Weights of a small GPT-style language model, trained from scratch on English Wikipedia.
Architecture: rotary positions, no biases in attention or MLP.
Training: a variant of Muon for these matrices, 701M tokens, 10695 steps.
Each number is 128 + 24 x the weight over the matrix's rms, rounded and kept within 0 to 255. Layers, rows and columns count from 0.

# layer 11 MLP down (transposed), 1280x320, rms 0.239, rows 85-119, columns 192-255
[[142 100 135 106 120 109 140 126 106 107 170 129  73 116 110  89 128 132 115 124 114 138 115 108 156 113 135 129 166 117 123  91 156 170 140 116 131 119  71  95 124 157 115 212 105 126 171 143 125 102 174 144 139 118 135  93  61 110 136 123 106 128 133  97]
 [145 157  87 118 110 120 104 151  94 108 135 128  94  87 119 155 119 127 141 118 103 154 136  94 126 118 147 137 159 160 119 122 157 127 136 140  65 121 125 121 139 105 156 140 124 128 138 111 116 117  99 115 108 151 131 152 156 108 126 118 110 157 110  47]
 [118 156  95 137 145 129 132 112 144 158 143 112 138 116 111 125 121 166 113 138 108 142 125 144 124 139 125 125 129 104 122 116 120 146  78  95  95 127 151  93 129 162 111 136 107 108 118 138 169 126  89 137 110 101  90 104 113 177 100  75 120 116 126 136]
 [133 114 148 126 157 100 126 116 102 168 160 136 119 119 113 110 160 124 150 120 140 103 101 168 112 135 168 148 105  95 142 134 139  94 134 117  86 162 111 128  99 109 176  93 112 112 101 143 102 122 168 157 114 137 148 135 154 117 151 123 117 150 171 131]
 [ 74 109 196  78 122 118 107 113 164 132 116 105 168 163 135 148  99 116  76 172 122 103 134 137  96 127 109 125 121 124  97 141 153 102 141 149 141 108 135 153 125 145  99 126 129 127  97 139 121 135 120 150 136 157 121 125 137 149 130  97  82 126 123 123]
 [100 118  71 136 154 146  97 148 145 116 152  90 133  99 116  63 143 136 104 156 123 166  74 145 137  94 178 128 128 151 129 108 134 140 170 141 118 148 118  92 108 143 121 116 116 115 174 138 110 122  92 165 135 111 121 104 147 189 120 101 130 106 156 102]
 [109 114 108 151  93 145 157 114  68 129 120 106 104 146 128 160 135 113 140 135 108 152 163 144 141 127 121 117 150 134 156 118 103 128 119 117 106 120 120 128 110  83 111 137 142 126 143 152 153 116  89  72 163 134 173 134 111 158 131 144 161 132 115 112]
 [147 179 144  91 110 110  89 141 124 160  65 120  92 117 133 116 132 107 122 110 151 163 156 156 144 152 138 108 132 146  97 130 116 118 138 109 114 141 154 122 112 143  91 153 129 111 103 136 144  86 126 114 143 122 119 120 122 205 144 133  90 106  84 156]
 [143 112 136 155 100 113 119 116 146 142 143 123 148 166 126 118 102 117 133 159  99 151 103 159 165 133 140 163 141 149 117 115  85 110 139 124  96 145 137  89 132  99  80 140 149 126 118 116 138 129 133 120 144 120 139 152 106 135 136 162 118  85 111 156]
 [126 131  86 138 139 140 106  95 128 104 109 157 147 181 144 133 107 128 124 144  95 124 129 158 138 114 133 107 113 118 103  91 160  71 100 117 110 149 122 129 161  90 106 149 136 137 146 154 109 125  93 120 130 101 149 112 119 146 164 116 161 109 133 149]
 [108 109 122 121 112 110 134 153 113 104  98 160 112 127 116 114 111 155 176 124 124 121  99 171 108 111 109 142 135 161 132 122  94 121 135 111 108  93 122  93 116 105 162 112 159 135  90  95 113 140 115 132  97 133 103  95 121 113 142 131 142  91 100 106]
 [ 97  87 128  87 141 163 116 123 144 118 123 145 104 129  89 109 107 139 162 150  95 146 131 138 136 129 152 207 125 109 125 114 108  98 139 147 130  89 146 139 103 145 130  72 141 142  89 131 133 105 164  80 145 131  94 140 145 122 110 118 103 111 182 141]
 [131 137 171 148 136 125 147 130 137 138 171 154 104 143 186 123 101 118 148 172  95 148 132 139 118 151  89 134  88 197 101 139  73 110 148 116 151 139 152 104 105 123 135  99 156 176 146 132  86 144 136 116 142 100 133 111 100 104 110 133 153 168 164 124]
 [126 143 101 110 142 143 119 109 119  91 142 175 171 136 122 141 142 126 113 127 155 170 117 114 100 135 144 106 111 141 136  95 147 127 111 144 127 143 119 123 114 129  75 106 145 141 135 168  73 104 131 113 160  90 111 157 147 196 157 151  97 149 156 123]
 [139 104 133 111 130 166 119 117 181 104 135 166 133 131  87 151 106  87 175 133  94 124 122 156 116 115 145 121 139 156 140 164 192 115 147 103 151  94  95 128 114 107 176 143 153 130 136 113 124 136 154 127  97 147 125 139 116 103 151  88 114 110 128 162]
 [113 136 127 103 145 102 118 141 116 116 133 130 114 128 147 128 175 133 156 176 128 117 123 123 126 134 123 136 124 107 156 184 133 114 137 136 142 142  90 109 157  95 130 143  91 157 114 143 128 168  91 135 145 102 135 122 121 103 149 118 114 123 134 170]
 [ 96 121 143 124 100 131 107 162 119 135 118 124 112 159 138 158 118 137 125 128 144 113 167 119 158 100 163 113 162 101 149 117  78 167 120 115  67 134 110 131 113 155  81 183 122 130 158  94 141 146  80 120 109 142 167 119 124 128 136 149 121 146 127 142]
 [107 157 163 119 168 137 114 123 123 110  94 141 123  91 118 143 149 135 128 138 135 120 100  96 109 168 108 135 114 135  74 107 127 134 134 172  77 128 148 114 103  89 125 103  95 104 166 100 128 100 131 137 147 108 103 170 157 132 106 152 143 119 142 152]
 [142 131 186 137 134 164 142 119 143 101 127 123 113 122  99 150 105 142 143 110 115 132 130 128 130 165 164 175  88 132 135 148 131  97 114 113 127 112 122 128 133 102 111 150 128 147 125  91 133 109 108 119  87 164 132  84  90 114 130 136 101 106 121 106]
 [101 137 133 135 113 147 130 134 125 191 119  94 111 176 111 122 141 148  94  99  92 129 149  99 101 136 159 117 158 104  86 149 192  89 104 150 134  86  98  97  98 125 138 149 106 175 142 151  65  95  94 125 123 160 146 109 154 141 120 162 125 109 150 121]
 [164 127 167 120 118 104 154 139 143  86 151 109 125 105  75  93  75 123 111 139 125 120  97 136  86 145 120 138  99  90 124 129 171 142 115 115 102 139 124 109  92 122 148 154 131 175  84 142 117 117 110 149 100 125 161  73 136  76 111 113 161 149 115 105]
 [ 95 123 160 134 135 122  86 125 101 109  72 142 127 152 137  72 163 137 151 113 110 113 141 155 158 160 117 122 107 106 100 144 131 142 132 155 103 138 147 123 107 125 100 132  98 126 140 159 173  93 120 115 146 118 143 169 136 134 133 125  56 152 141 163]
 [107 145 115  94 122 122 103 150 141 157 147 183 139 109  87 131 106 103 117 134 117 122  72 143 100 136 107 131 102 102 107 131  91 119 134  94 156 144 139 159 151 153 100 121 161 145 165 153 106 109  88 110 151 142 121 133 127 175 145 168 106 154 124 144]
 [ 92 147 131 133 120 128 149 109 131 127  78 141 130 163 155 143 120 129 125 104 103 113 128 147 155 116 104 134 113 117 145 111 129 109 119 136 154 118  80 180 152  99 133 124 150  90 172 159 177 146 130  87  86 123  83 138 125 168 107  86  83 172 125 130]
 [117 133 120  74 135 154 155 139 185 129 121 110 116 138 112 112 143 118 119 128 104 108 157 127 133 138 122 107 127 119 172 150 169 108  94  99 141 157 108  81  89 172 127 112 135 107 161 123 100 137 154 107  55 172 130 120 140  84 109 130  95 168 114 187]
 [ 92 160  89 137 134 110 119 103 117 133 137 123 106  81 125 112 142 127 129 135 126  76 143 133 155 132 122 152 129  82 146 107 105 108  97  85 162 108 117 122 125 167 104 101 155  91 145 107 155 168 142 104 160 109 146 129 105 116 135 162 109 143 105 112]
 [134 131 131 144 104 107 108 136 132 176 150 182 149  91 122 135 135 129 150 153 130 148  85 140 155 132 126 100  77 118 138 122 143 130 153 162 131 113 136 136 126 120  72 166 113 142 134 131 122 144 190 117 113 136 155 142 149 131 104 110 117 116 113 154]
 [ 95 132 133  89 154 126 109 102 135 133  89 132 123 149 109 132 113 136 130 153 113 121 171 162 121 108 119 175 147 111 119 128 123 127 167 194 141 141  98 124 139  91  96 148 102 134 157  84 163  90 108 153 163 111 102 148 100 133 144 127 114 129  93 126]
 [107 189  92 129 125 125 195 148 104 123 158 100 141  83 109 146 112 161 145 141 165  98 139 172 156  84 151 137 131 117 137 120 137 173 183 137 116 165 166 137 129 162 162 124  85 145 137 186 162 121 136 114 136 140 132 114 129 115 145 150 128  67  92 115]
 [151 122 132 155  92 134  88  86 106 101 100 111 147 139 137 102 180 142 132 181 131 108 160 109  99 113  79 159 110 136  80 171 161 113 115 141 110 144 135 154 131 102 134 153 181 160 141 127  86 123 164 147 144 110 149 128 184 109  85 127 164 158 155  89]
 [107 132 114 149 144 130 146 141 122 100 136 148 128 128 111  82 124  96 137 126 140 133 119 100 158 114 104 149  98 165 110 125 149 105 104 132 129 126 139 101 157  74 159 131 124 130  96 156 101  96 144 143 118 194 142 112 183 108 106 154 119 110 103 146]
 [146 138 133 105 111 116 135 145  70 107 117 135 127 102 110 176 147 110 143  87 114 154 100 120 144 138  99 154 133 166 109 166 152 150  76 117 187 124  62 133 118  98 142 148 147 133 159 134 106 144  96 125 137 120 100  97 122 147 130 149 157 104  78 101]
 [145 136  57 170 118  99 112  98 150 139  75 154 115 124 111  98  92 156 145 157 160 126 126 126 120  81 110 124 134 105 120 100 170 143 110 116  86 147 119 139 136 173 116 114 137 107  86 138 149 142 106 103 128 133 116 117  89 121 142 114  92 132 130 149]
 [153 133 105 152 155 109 125 144 106 145  93 103 133 121 127 139 112 157 139  96 107 143 129 106 131 147 128 116 116 121 131 165 117 115 171 106 156 107 158 136 116 149 149 188 135 152 138 125 152 138 139 139 112 146 160 163 145 142 119 125 183 106 145 131]
 [104 122 111  97  78 174 112 126 100 124 121 133 101 143  92 141 133 145 143 120 137 134  92 136 125 114 109 115 152 133 104 155 144 139 100 127 124 154 165 131 137 120 134 122 153 107 112 135 149 163 116 117 115 163 144  99 147 153 161 108  80 142 129 129]]
# layer 11 MLP gate, 1280x320, rms 0.228, rows 86-120, columns 192-255
[[146 161 104  89 140 121 101 156 140 147 136 190 140 129 161 116 120 112 150 133 129  87 137 113 143 136 108 113 176 113 123 167 173 112 143 133  88  96  83 128 129  93 154 107 117 137  90 113 128 162 133 138 146  89  75 117 152 168 140 156 142 116 134 138]
 [132 110  82 119 101 155 114 116 111 109 135 123 107 177 152 167 115 142 132 103  91 157 160 144  99  81 110 137 150 121  86 112 137 125 139 126 124 134 110 108 123 168 119  83 147 143 116 144 104 123 118 153 103 107 115 141 129 170 142 147 121 170 156  89]
 [151 144 162 130 165 140 124 127 157 145 108 119  86 129 158 122 143  89 101 128 113 111  93 103 112 107 118 130 142 126 119  85 169 132 150 124  80 109 122 152 103 115 111 137  97  93 113 161  97 128 106 117 117  88 130  96 158  94 161 135 102 135 157 114]
 [179 150 138 116 110 142 155 103 131 128 133 145 133  74 137 191 155  96 143 115 171 124 121 119 102 156 155 117 146 128 109  95 118 136 151 139 109 137 116 137 109  90 126 105 143 132 133 118 107 162 155 102 141 142 156 131 143 104 148 104 110 145 143 197]
 [138 115 109  98 144 129  96 141 124  69 117 100 132 103 134  89 143 146 132 158 129  92 109  94 124 141 138  99 110 142 130 117  98 122  88 135 152 131 134 172 107 116  65 130 137 115 107 134 174 139  95  99 136 119 102 143 112 118 171 128 125 137 119  93]
 [172 169  99 103 157 138 158 119 117 166 127 128 116 121 122  93 146 118 150 113 145 118 118 127 146 128 151 130 142 156 139  98 127 202 126 121 121 157 127 134 135  60 161 121 159 122 103 146 138 126 114 114 131 126 121 118 136  89 180 114  91 133 132 126]
 [ 92 147 118 139 121 163 114 139 146 125 140  96 119 161 111 131 121 117 129 164  76 140 133 110 135 132 121 130 115 105 127 115 137 164 104 124 167  93 122 128 137 121 114 139 110 104 122 110 140  81  84 124 142 148 125 137 114  84 106 120 158 137 118  99]
 [139 128  99 110  71 105 136 143 128 167 185 138  90 114 167 149 165 141  83  91 124 131 101 133 118 129 112 129 128  91 107 167  75 120 182 160  84  96 112  89 111 105 107 124 126 130 128  93  95 140 107 106 127 124 134 141  86  96 133 115 131 161 169 104]
 [187  83  69 104 124  92 118 133 131 130  97 112 107 128 107 157 153 129 105  92 116 133 138 141 152 148 152 113 133 150  92 109 142 127 118 174  94 104 108 145 115 149 146 109  94 148  54 120 121  78 140 115 124 111 136 135 124 154  84 142 157 155 123  87]
 [147 126 148 118 114 139 133 145 136 120 150 126 147 128 116 159 135  83 164 126 116 100 107 131 196 141 114 139 131 106 117 101 156 109 136 117 112 133 118 181  98 138 145 114 123 124 173 106 109 128 145 134 139 137 155 156 131  89 144 119 125 155 110 147]
 [111 116 123 143 127 171 118 115 150 134 144 118 103 149 120 141 130 116 131 150  89  91 130 162 135 122  98 102 166 108 119 128 142 162 160 116 170  78 131 168 125 143 142 149 121 113 147 149 122 105 126 124 100 135 163 131 130  94  81 148 113 156  84  98]
 [102 139 114 168 133 116 155 118 134 145 122  99 113 127 147 115 138 110 115  66 169  92 132 150 158 100 165 109 123 125 135 109 145 143 113 102 130 169 100 132 126 149 118 165 118  93  87 148 134 126 124 138 159 121 142 147 118 126 118 154 147 161 114 149]
 [109 115 132 140 141 167 115 153 174 157 104 143 133 109 141 158 117 117 138 100 163 152 152 118 141 101  95  69 105 153 134 145 179 135 152  83 138  81  94  81 107 140  93 101 112 117 158 108 140 114  71 157 151 132 163 120 138 150 151 118 143 161 147 146]
 [ 99 121 107 108  80 123 144 112 148 106 133  83 143  88 129 173 177 104 131 121 141 123 136 138  98 109  83  91 178 106 168 123  98 129 118 116 142  87 127  83 124 131 152 120 168 146 102 108 101 108  99 172 126 124 124 139 141 113 141 142 138 147 140  91]
 [157 144 132  96 111 156 131 121 144 152 129 154 123 118 130 123 101 141 140 100  90 103 121  97 126 179 143 159 131 127 101 192 140 109 161 181 151 130 123 133 164 118 151  97  51  98 100 132 120 168 179 134 116 114 131 127 126 133 152 160 109  78 117 160]
 [133 141 106 166  85 101 125 156  91 115  60 171 143 160 126 103 173  98 109  87 184 177 156 156 106 146 119  95 134 136 131 140 165 126 140  94 102 143 154 100 151 114 124 160  79 105 124 111 128 158  97 126 157 144 142 147 105  70 134 126  98 120  69 159]
 [101 134 128 118 128 102 160 124 119 146 104 117 113 136 134 134 152 108 110 122 126  93 171 162 151  93 160 118 130 174 140 127  97 128 121 134 107 159 122 118 124 116  99 131 128 138 103 166 133 125 121 140 119 152 144 123 144 111 145 110 103  88 107 144]
 [102 126 145 107 124 183 125 173 131 138 118 120 115 145 178 145 161 108 119 136 145 105 131 127 116 135 132 137 172 123 140 140 177 149 133 128 125 171 121 217 138 127 169 105 114  84 153 136 151  99 168 173 107 121 181 115  60 111  98  80 122 122 117 128]
 [129 155 102 106 132 133 150 123 163 170 169 138 115 141  95 112 128 127 127 135 170 112 176 105 137 101 106 170 115 126 137 122 147 107 139 152 148 181  99  99 123 124 134 113 132  71 136 119 111 144  76 133 168 140  89 140 121 141 122 105  66  51 138 123]
 [108 105 123 140 119 117 122 156  66 135 124 119 162 122 126  94 125 160 111 140 113 109 117 121  96 144 150 131 160  74 111  97 165 116 113 101 125 161 103  91 152  99 200 105 136 207 110 111  99  88 110 113 119 154 157 165 149 140 158 127 114 131 154 132]
 [156 118 153 136  83 108 163 121 127  91 135 114 119  96 139 158 148 121 123 105 162 106 151  90 135 109 210 129 129 125 136 113  67  91 150 101 171 140 136 108 135 168  70 151 158 153 146 140 129 118 129  93 150 120 125 163  82 150 123 117 127 151  98  95]
 [162 150 126 151 157 118 121 106 126  60 125  91 108  92  94  83 108 132 103 104 143 159 108  93 142  94 124  94 137 104 116 134 152 174  81  96 170  83 140 165 141 133 138 142 139  92 144 151 131 101 165 187 185  89 118 130  61 142  83 105 124  98 123 136]
 [126 170  91 143 121 123 126 120 153 187 190 124 100 127 167 117 145 151  94 147 106 168 109 138 141 118 125 146 171 143 121 137 147 150 144 104 111 134 142 102 145 130 118 147 121 195  99 106  89 128 135 130 149 143 149 140 170 130 132 148 138 109 144 155]
 [133  88 126 115 128 146 105  85 139 129 117 153 119  75 122 138 116 143 127 122  91 135 142 160 125 139 123  97 133 120  87  82 127 120 105 103 127 124 116 129 128 121 103 142 117 110 101 150 111 114 144 131 109 131  94 138  46 121 133 128 133 161 166 110]
 [129 141 140 103 114 106 135 105 129  90 140 133 156 149 157 132 113  86 169  79 109 127 137 147 166 145 128 155 117 131 165 137 152 153 154 143 148 159 108 136 136 115 100 139 113  87 106  81 117  95 142 113 136 115 161 124 161 123  78  82 160  96 108 127]
 [ 84  98 125 101 116 128 130 140 112 166 166 166 125 125 108 112 115 104  92 133 120 198 107 120 130  88 120 126  95 122 160  65 153 116 163  96 136  93 140 155 110 120 122 139 123 110 133 106 130 159 112 123  81 135 160 120 123 144  99 138 175 168 136 122]
 [119 166 109 146 163 119 138 135 152 150 124 117 121 146 138 104 108 114 157 125 120 117 163 128 142 157 125 120  82  81 126 166 145 183 124 130 126 135 137 141 120 135 127 133 118  91 117 105 132  90 134 124 196 124 109 143  98  99  87 104  90 148  81 108]
 [143 142 137  43 128 107 113 149 164 162 153 142 140 126 127 121 133 139 109  99 126 133 142 121 140 154 105 107 114 100 106 123 127 141 111  99 147 164 121 108  99  98  94 127 102 125 161 112  68 110 142 152  95 130 104 109 138  90 114 121 130  91 109 136]
 [118 128  88 124 146 128 170 133 159 108 127 122 150 117 163 147 108 126 142 114 145 141 139 163 119 146 120  99  89 172 117 108 101 161 119 108 129 147 118 172 114 133 124 166 118 162  77 142 109 149 110 141 141 103 102 146 187 152  84 170 137  98 171 120]
 [ 85 117  69 109 108 182 143 127 135 130 103 130 107 117 127 125 126 139 123 116  86 129 145 168 175 110 133 123  95 163  83 185 115 122 107 127 107 128 144 166 122 148  86  99 153 155  89 166 147 157 131 145 107 105 161 121 114 104 172 144 124  97 130 167]
 [106  92 120 136 130 121 138 131 116 119 132 126  99 116 124  96 121 138 118  91 149 168 145 154 108 166 106 133 184 133 179 128 131 126 100 112 152 121 121 115 131  90 126 112 154 141  99 154 149 175 139 166  98 138 128 119 134 195 149 137 107 134 117 106]
 [ 94 134 116 153 142 152 142  98 146 115 142 127 125 128 150 142 115 127 140 154 124 116 151 159 113 132 117 123 125 136 148  70 108 139 168 125 156 152 143 117 117 157 125 118 107 103  65 140 128 118 167 117 109 106 105 158 106 138  94 130  82 121 150 107]
 [121 141 174  96  95  99 141 122  86 131  87  97  99 145 129 119 128 161 139 183 117 159 137 139 115 103 171 133 146 142 152 135 144 113 134  58  99 112 116 108 186 110 116 136 127 125 112 100 183 101 152 151 129 110 130 191 151 143 100 163 163 134 110 120]
 [ 90 144 150 108 143 118 134 146 117 162  93 111 145 148 147 136 129 108 140 115 135 121 123 134 142 121  99 108 127 117 159 145 134 113 156 134 128 173 125 166 142 129 116 118 172  97 131 105 113 150 105  88 128  78 108 125 122 135 126 114 125 135 119 116]
 [119 151 123 133  97 129 122 158 136 160 148 123 138 117 111 113 104 138 120 136  89 138 132 119 168 122 145 149 106 156 132 108 117 111 134 112 108 143 103 129 124 110 141 118 118 124 129  99 137 107 122 118 113 153 125 111 117 134 129  95 135  98 133 155]]
# layer 11 MLP up, 1280x320, rms 0.246, rows 86-120, columns 192-255
[[141 118 128 101 126 153 133 134  96 166 167  88  87  99 139 108 118 122 171 117 141 110 129 114 159 108 174  94 111 116 185 105 197 130 103 117 100 155 135 162 100 116 156 135 118 149 118  92 121 153 136 127 137 151 145 154 136 113 143 152 136  88 137 161]
 [128 112 106 142 119 121 140 143 130 113 133 139 103 161 158 115 132 136 124 147 116 162 137 113 115 127 128 146 113 114  96 137 157 121 119 107 121 110 150 104 108 171 122 107 156 102  87 176 197 105 172 150 129 101 110 139 145 148 145 141 149  81 125 112]
 [113 120 124 131  93 103 140  93 162 159  69 114 128 163 175 142 109 137 147 130 150 121 139 137 177 104 122 135 124 117 136 128 134 123 104 145 147 125  89 127 153 138 126 132 125 154 127 140  72  67 146 134 129 138  83 144 111 137 122 139 110 141 116 140]
 [144 133  87 111 161 151  81 160 141 135 147 133 152  94 182 168  74 160 115 135 120 114 117 127 105  89 129 160 150 124 126  86 158 111 151 147  87  97 109 132 128 139 105  70 117 115  98 133 179 136 120 153 143 121  94 164 134 137 170 150 130 117  98  75]
 [ 79 125 108 108 114 135 136 142 114 142 150 148  97 128 138 120 159 115 104 128 126 129 122 118 165 145  88 132 128 115  96 120 138 124 145 160 147  63 138  99  93 132 113 173 118 120 170 123 136 114 116 144 154 138 107 120 143 165 120 148 120 140  77 109]
 [141  95 139 120 129 112 131 194 135 171 148 138 137 151 166 117 108 175 161 173 122  78 143  73 145 136 150 156 133 119  82 115 111  96 132 136 121 128 105 137 130 133 129 120 155 116 138 120 165 138 105  89  97 118 107  91 171 119 141 113 105 135  94 121]
 [111  94 139 118 124 113  99 189 164 110 143 155 129 184 130 145 115 126 104 134  92 109 128 158 127 133 123  97 142 112 129 105 112 121 118  92 137 130 134 160 128  96 176 103 124 120 106 122  87 146 157 137 107 124  98 146 112 124 139  88 124 149 109 129]
 [143 154 131 159  99 128 104 164 156 106 107 116 166 183 132 205 140 126 146 165 155 138 159 113 125  71 145 149 109 137 146 115 108 156 124 147 100 167 105 164 115  90 141 155  94  76 104 112 155 176 118 143 116 138 109 152 107 134 109 141 121 142 116 115]
 [140  74 113 112 146 127 121 127  91  94  85 144 118 170 161 114 101  95 155 121 107 133 112 149 156 154  96 117  94 140 133 153 163 106  68 116 129 114  95 161 138  86 144 110 175 149 152 138 111 150 111 131 146 140 187 154 109 117 193 167 126 113 142 109]
 [170 129 142 102  84 118 141 139  98 114 105 116 149  94  86 131 150 109 171 125  81 159 109 116 113 146 176 136 105 153 142 155 105  60 128 153 124 137 140 157 153 125 129 137 159 136 146 116 137 178 104  75 142 110 147 123 154  79 128  88 170  82 119 129]
 [133 128 182  93 115 118 135 120 130 135 127 157 126 180 143 120 129 171 164  99 123 139 135 145 138 153 187  84  78 150 130 130 123 122 148 124 100 120 180 141 135 114 138 115 116 166 140 132 140 125 141 181 149  90 134 152 174 107 122 115 109 111 101 109]
 [147 114 149 147 148 112 110 116 132 165 151 141 109 152 158 133 109 196  78 121 127 137 129 114 157 111 120 145 122 133  81 144 151 134  86 125 156 183 114 159 116 154 115 133 121 157 112 140 119 107 151 142 170 191 144 137 104 108 120 159 101 120 125 137]
 [159 125 172 150 120 138 154 126 100 136  86  83 147 172 112 124 111 134  96 111 164  88 154 123 100 116  98 136 123  99 160 121 160 173  91 141 116 120 122 138 118 141  78 126 149 105 158 135 131 124 139 169  96 127 126 154 130 142 126 134 144 140 118 138]
 [131 111 125  92  71 128 142 155 112 136 140 122 109 149 141 139 126 139  60 124 101 109 149 151 130 167 160 117 144 103  89 130 120 111 171 152 107 138 111 111 122  82  87 130 140 141 119 122 106 104 149 168 165  93 162 146 133 134 140 109 140 153 157 183]
 [141 123 130 152 133 152 185 145 160  78 130 151 102 114 146 149 102 120 117  74 173  90 133 142 128 112 135 120 147 137 143  93 170 148 127 108 118  99 139 112 130 164  88 119 112 125 134 152 119 147 125 115 149 135 126 148 123 106 127 164 127 149 132 157]
 [108 102 143 100 153 148 142 146 149 137 165  94 123 139 153 111  46 130 120 107 111 164 118 124 171 103 155 132 106 154 142 123 125 171 139  83 117 100 114 164 110 129 127 157 149 138 151 137  76 120 112 163 155 148 129 137 120 184 153 115  97 127  80 132]
 [122 154 169 106 122 120 135 119 131 115 125 144  96 110 103 164 106 144 117 163  81 129 170 135 137 113  90 126 109 129 150 128 147 163 128 106 165 119  94 128 136 102 151 133 157 107 150 104 142 114 107 126 170 119 212 133  98 145 124 111 110 128 105 115]
 [145 124 182 115 117 109 117 165  96 128 151 111 101 116 140 122 127 147 118 126 136  99 140  79 151 136 123 127 150  91 121 136 111  61  90 154 112 152 166 137 138 140  68 109 147 129 101 137 134 118 146 112 102 106 122 178 107 128 154 122 168 121  91 127]
 [142 116 105  99 142  86  97 116 127 134  69 163 159 134 142 125  94 131 162  88 134 122 105 148 133 129 111 152  98 119 146 164 147 153 142 137 121 106 135  99 109 106 189 144 132 136 138 133 135 128 133  88 161 119  99 121 108 131 129 152 136 102 160 104]
 [151 142 142 160 129 114  75 163  76 111  96 137 144 126 151 104 128 135 120 138 132 113 107 153 115 127 111 133  95 112 123  90 140 146 125 133 122 191  89 130 139 140 142 121 141 113 100 145 106  97 124 127 182 139 107 174 119 139 141 171 149 147 174  65]
 [136 103 111 132 159 124 149 119 105 124 104 103 161 145 154 113 134  92 135 153 109 127 193 135 136 135  98 113 136 126  32 100 114 130 109 150 168 126 144 100 134 139 116 118  97 141 100 117 154 122 115  97  94 152 115 116 156 121 168  98 152 116 139 126]
 [ 90 153 119 116  82 167  87 113 139 165  86 137 119 143 126  99 130 139 129 108 144 150 142  75  86 128 133 124  87  95 104 133 108 138 125 141 115 117 179 110  88 108  98 114 113 137 114 119 138  86 121 147  85 146 146 143 117 128 144 125 129 116 195 132]
 [114 167 119 101 136 125 111  94 138 141 147 138 153 143 145 146  99 113 158 179 154 127  75 165 121 165 160 167 137  76 137  90  84 158 115 131 116 153 139 140 126 131 108 132 156 194  88 120 155  92 118 101 145  83 107 129 123 124  97 139 133 107 146  92]
 [128 127 188  88 120 141 152 106 165 123  95 157 146 121  98 136 150 146  99 144 127 120 110 112 108 118 113 135 125 143 140 100 127 109 155 128 167 185 152 104 155 142 154 128 101 104 108 133  80  63 135 112 106 157 152 118  83 171  99 121 110 159 150 125]
 [133 109 126  97 116 135 108 136  89 128 126 175 131 113 126  74 116 117 122 124 107 146 130 127 108 138  48 122 169 145 128 140 133  92 130 111 123 117 126 144 116 166 135 128 131  83  80 146 101 147 164 133 113 111 132 132 112  76 133 143 106 103 112 153]
 [ 69 136 140 108 109  87 122 123 151 122 125 147 156 144 145 164 130 123 104 147 112 126  82 145 136 141 167 127 129 119 135 102 120 153 137 134 143  82 115 122 125  95 163 108 141 130 112 119 148 112 126 121 118 162 125 166 146 163 119 118 123  82 140 134]
 [122  75 105 147 111 193  90 120 130 127  81  90 139 118 124 103 152 121 148 140 150 133  86 106 150 129  76 153 149 142 146 159 162 160 103 153 124 137 168 154 154 133 124 120 126 112 132 151 149 117  98 146 133 115  95 133 153 132 113 130 136 107  87  96]
 [128 126 102 113 113 129 145 132  90 137 126  98 118  96 151 119 110 125 138 116  90  96 129 169 142 153 174 135 154 125 110 125 121  79 127 145 131 150 163 113 151 143  81 144 116 119 121 131 121 111 116 133 130 171 112 109 124 149 116  90 128 150 108 166]
 [112  95 148 142  67 120 129 135 131 129 161 119 137 131 127  86 151 116 133 175 125 120 110 132 100 205 116 120 152 132 106  96 100 116 156 116 104 135 148 220 138  96 103 124 154 177 144 118 157  88 144 122 146 166 111 150 133 141 157 132 143 179  99 157]
 [116 141 137 123 156 138 146 102 113 174 107 136 132  97 155 100 149  94 152  45 117 137 121  97 143 100 160 119 109 142 123 121 133 134 112 139 125 111 126 101 128  98 132  99 119 154 134 151 131 132 148 108 161 122 150 124  87 135 137 167 123  82  90 153]
 [109 103 147 101 146 100 104 112 130 116 127 148 129 141 107 135 119 147 190 123  89 105 106  97 137 105  69 127 104 127 118 161 146 120 124 132 169 126  93  99 139 108 115 125 114 138 120  93 122 140 124 149 125 121  65 127 146  90  93 150 154 128 132  92]
 [126 170 144 140 155 102 117  65  97 131 118 141 134 149 133 146 163 178 145 157 175 105 112 150 190 126 105 105 153 112 111 137 103 145 135 109  82 113  58 119 116 183 139 135 113 176  86 136 171 152  71 116 145  90 130  98 106 136  64 107 114 121 142 136]
 [121 160 147 148 127 136 127  57 120 102 125  97 146 122 178 123 109 150  98 126 105 107  92 123 144 118 144 127 164 144  85 167 114 102 129 109 157  95 102 144 142 140  93 103  87  83 131 133 118 126  88 141 128 145 139 149 122 132 167 148 150 120 144 140]
 [113 125 120 131 103 132 164 124 148 135  78 121  78 201 105 124 151 138 118 148 114 161 101 131 170  88 136 138 156 104 139 118 148 160  82 138 120 135 145 106  95 137 123 132 122 103 125  92 117 140 130 109 120 107 135  99 131 152 120 150 136 155 129  86]
 [ 88 119 163 127 105 112 154 138 127 147 123 114 150 107 138  65 142 151 120 123 112 194 148 131 147 133 153 170  99 145 169  86  94 101 136 131  80 125 120 164  72 123 125  89  96 142 125 100  98 133  92 145 150 132 127  72 136 121 119 125 145 112  96 136]]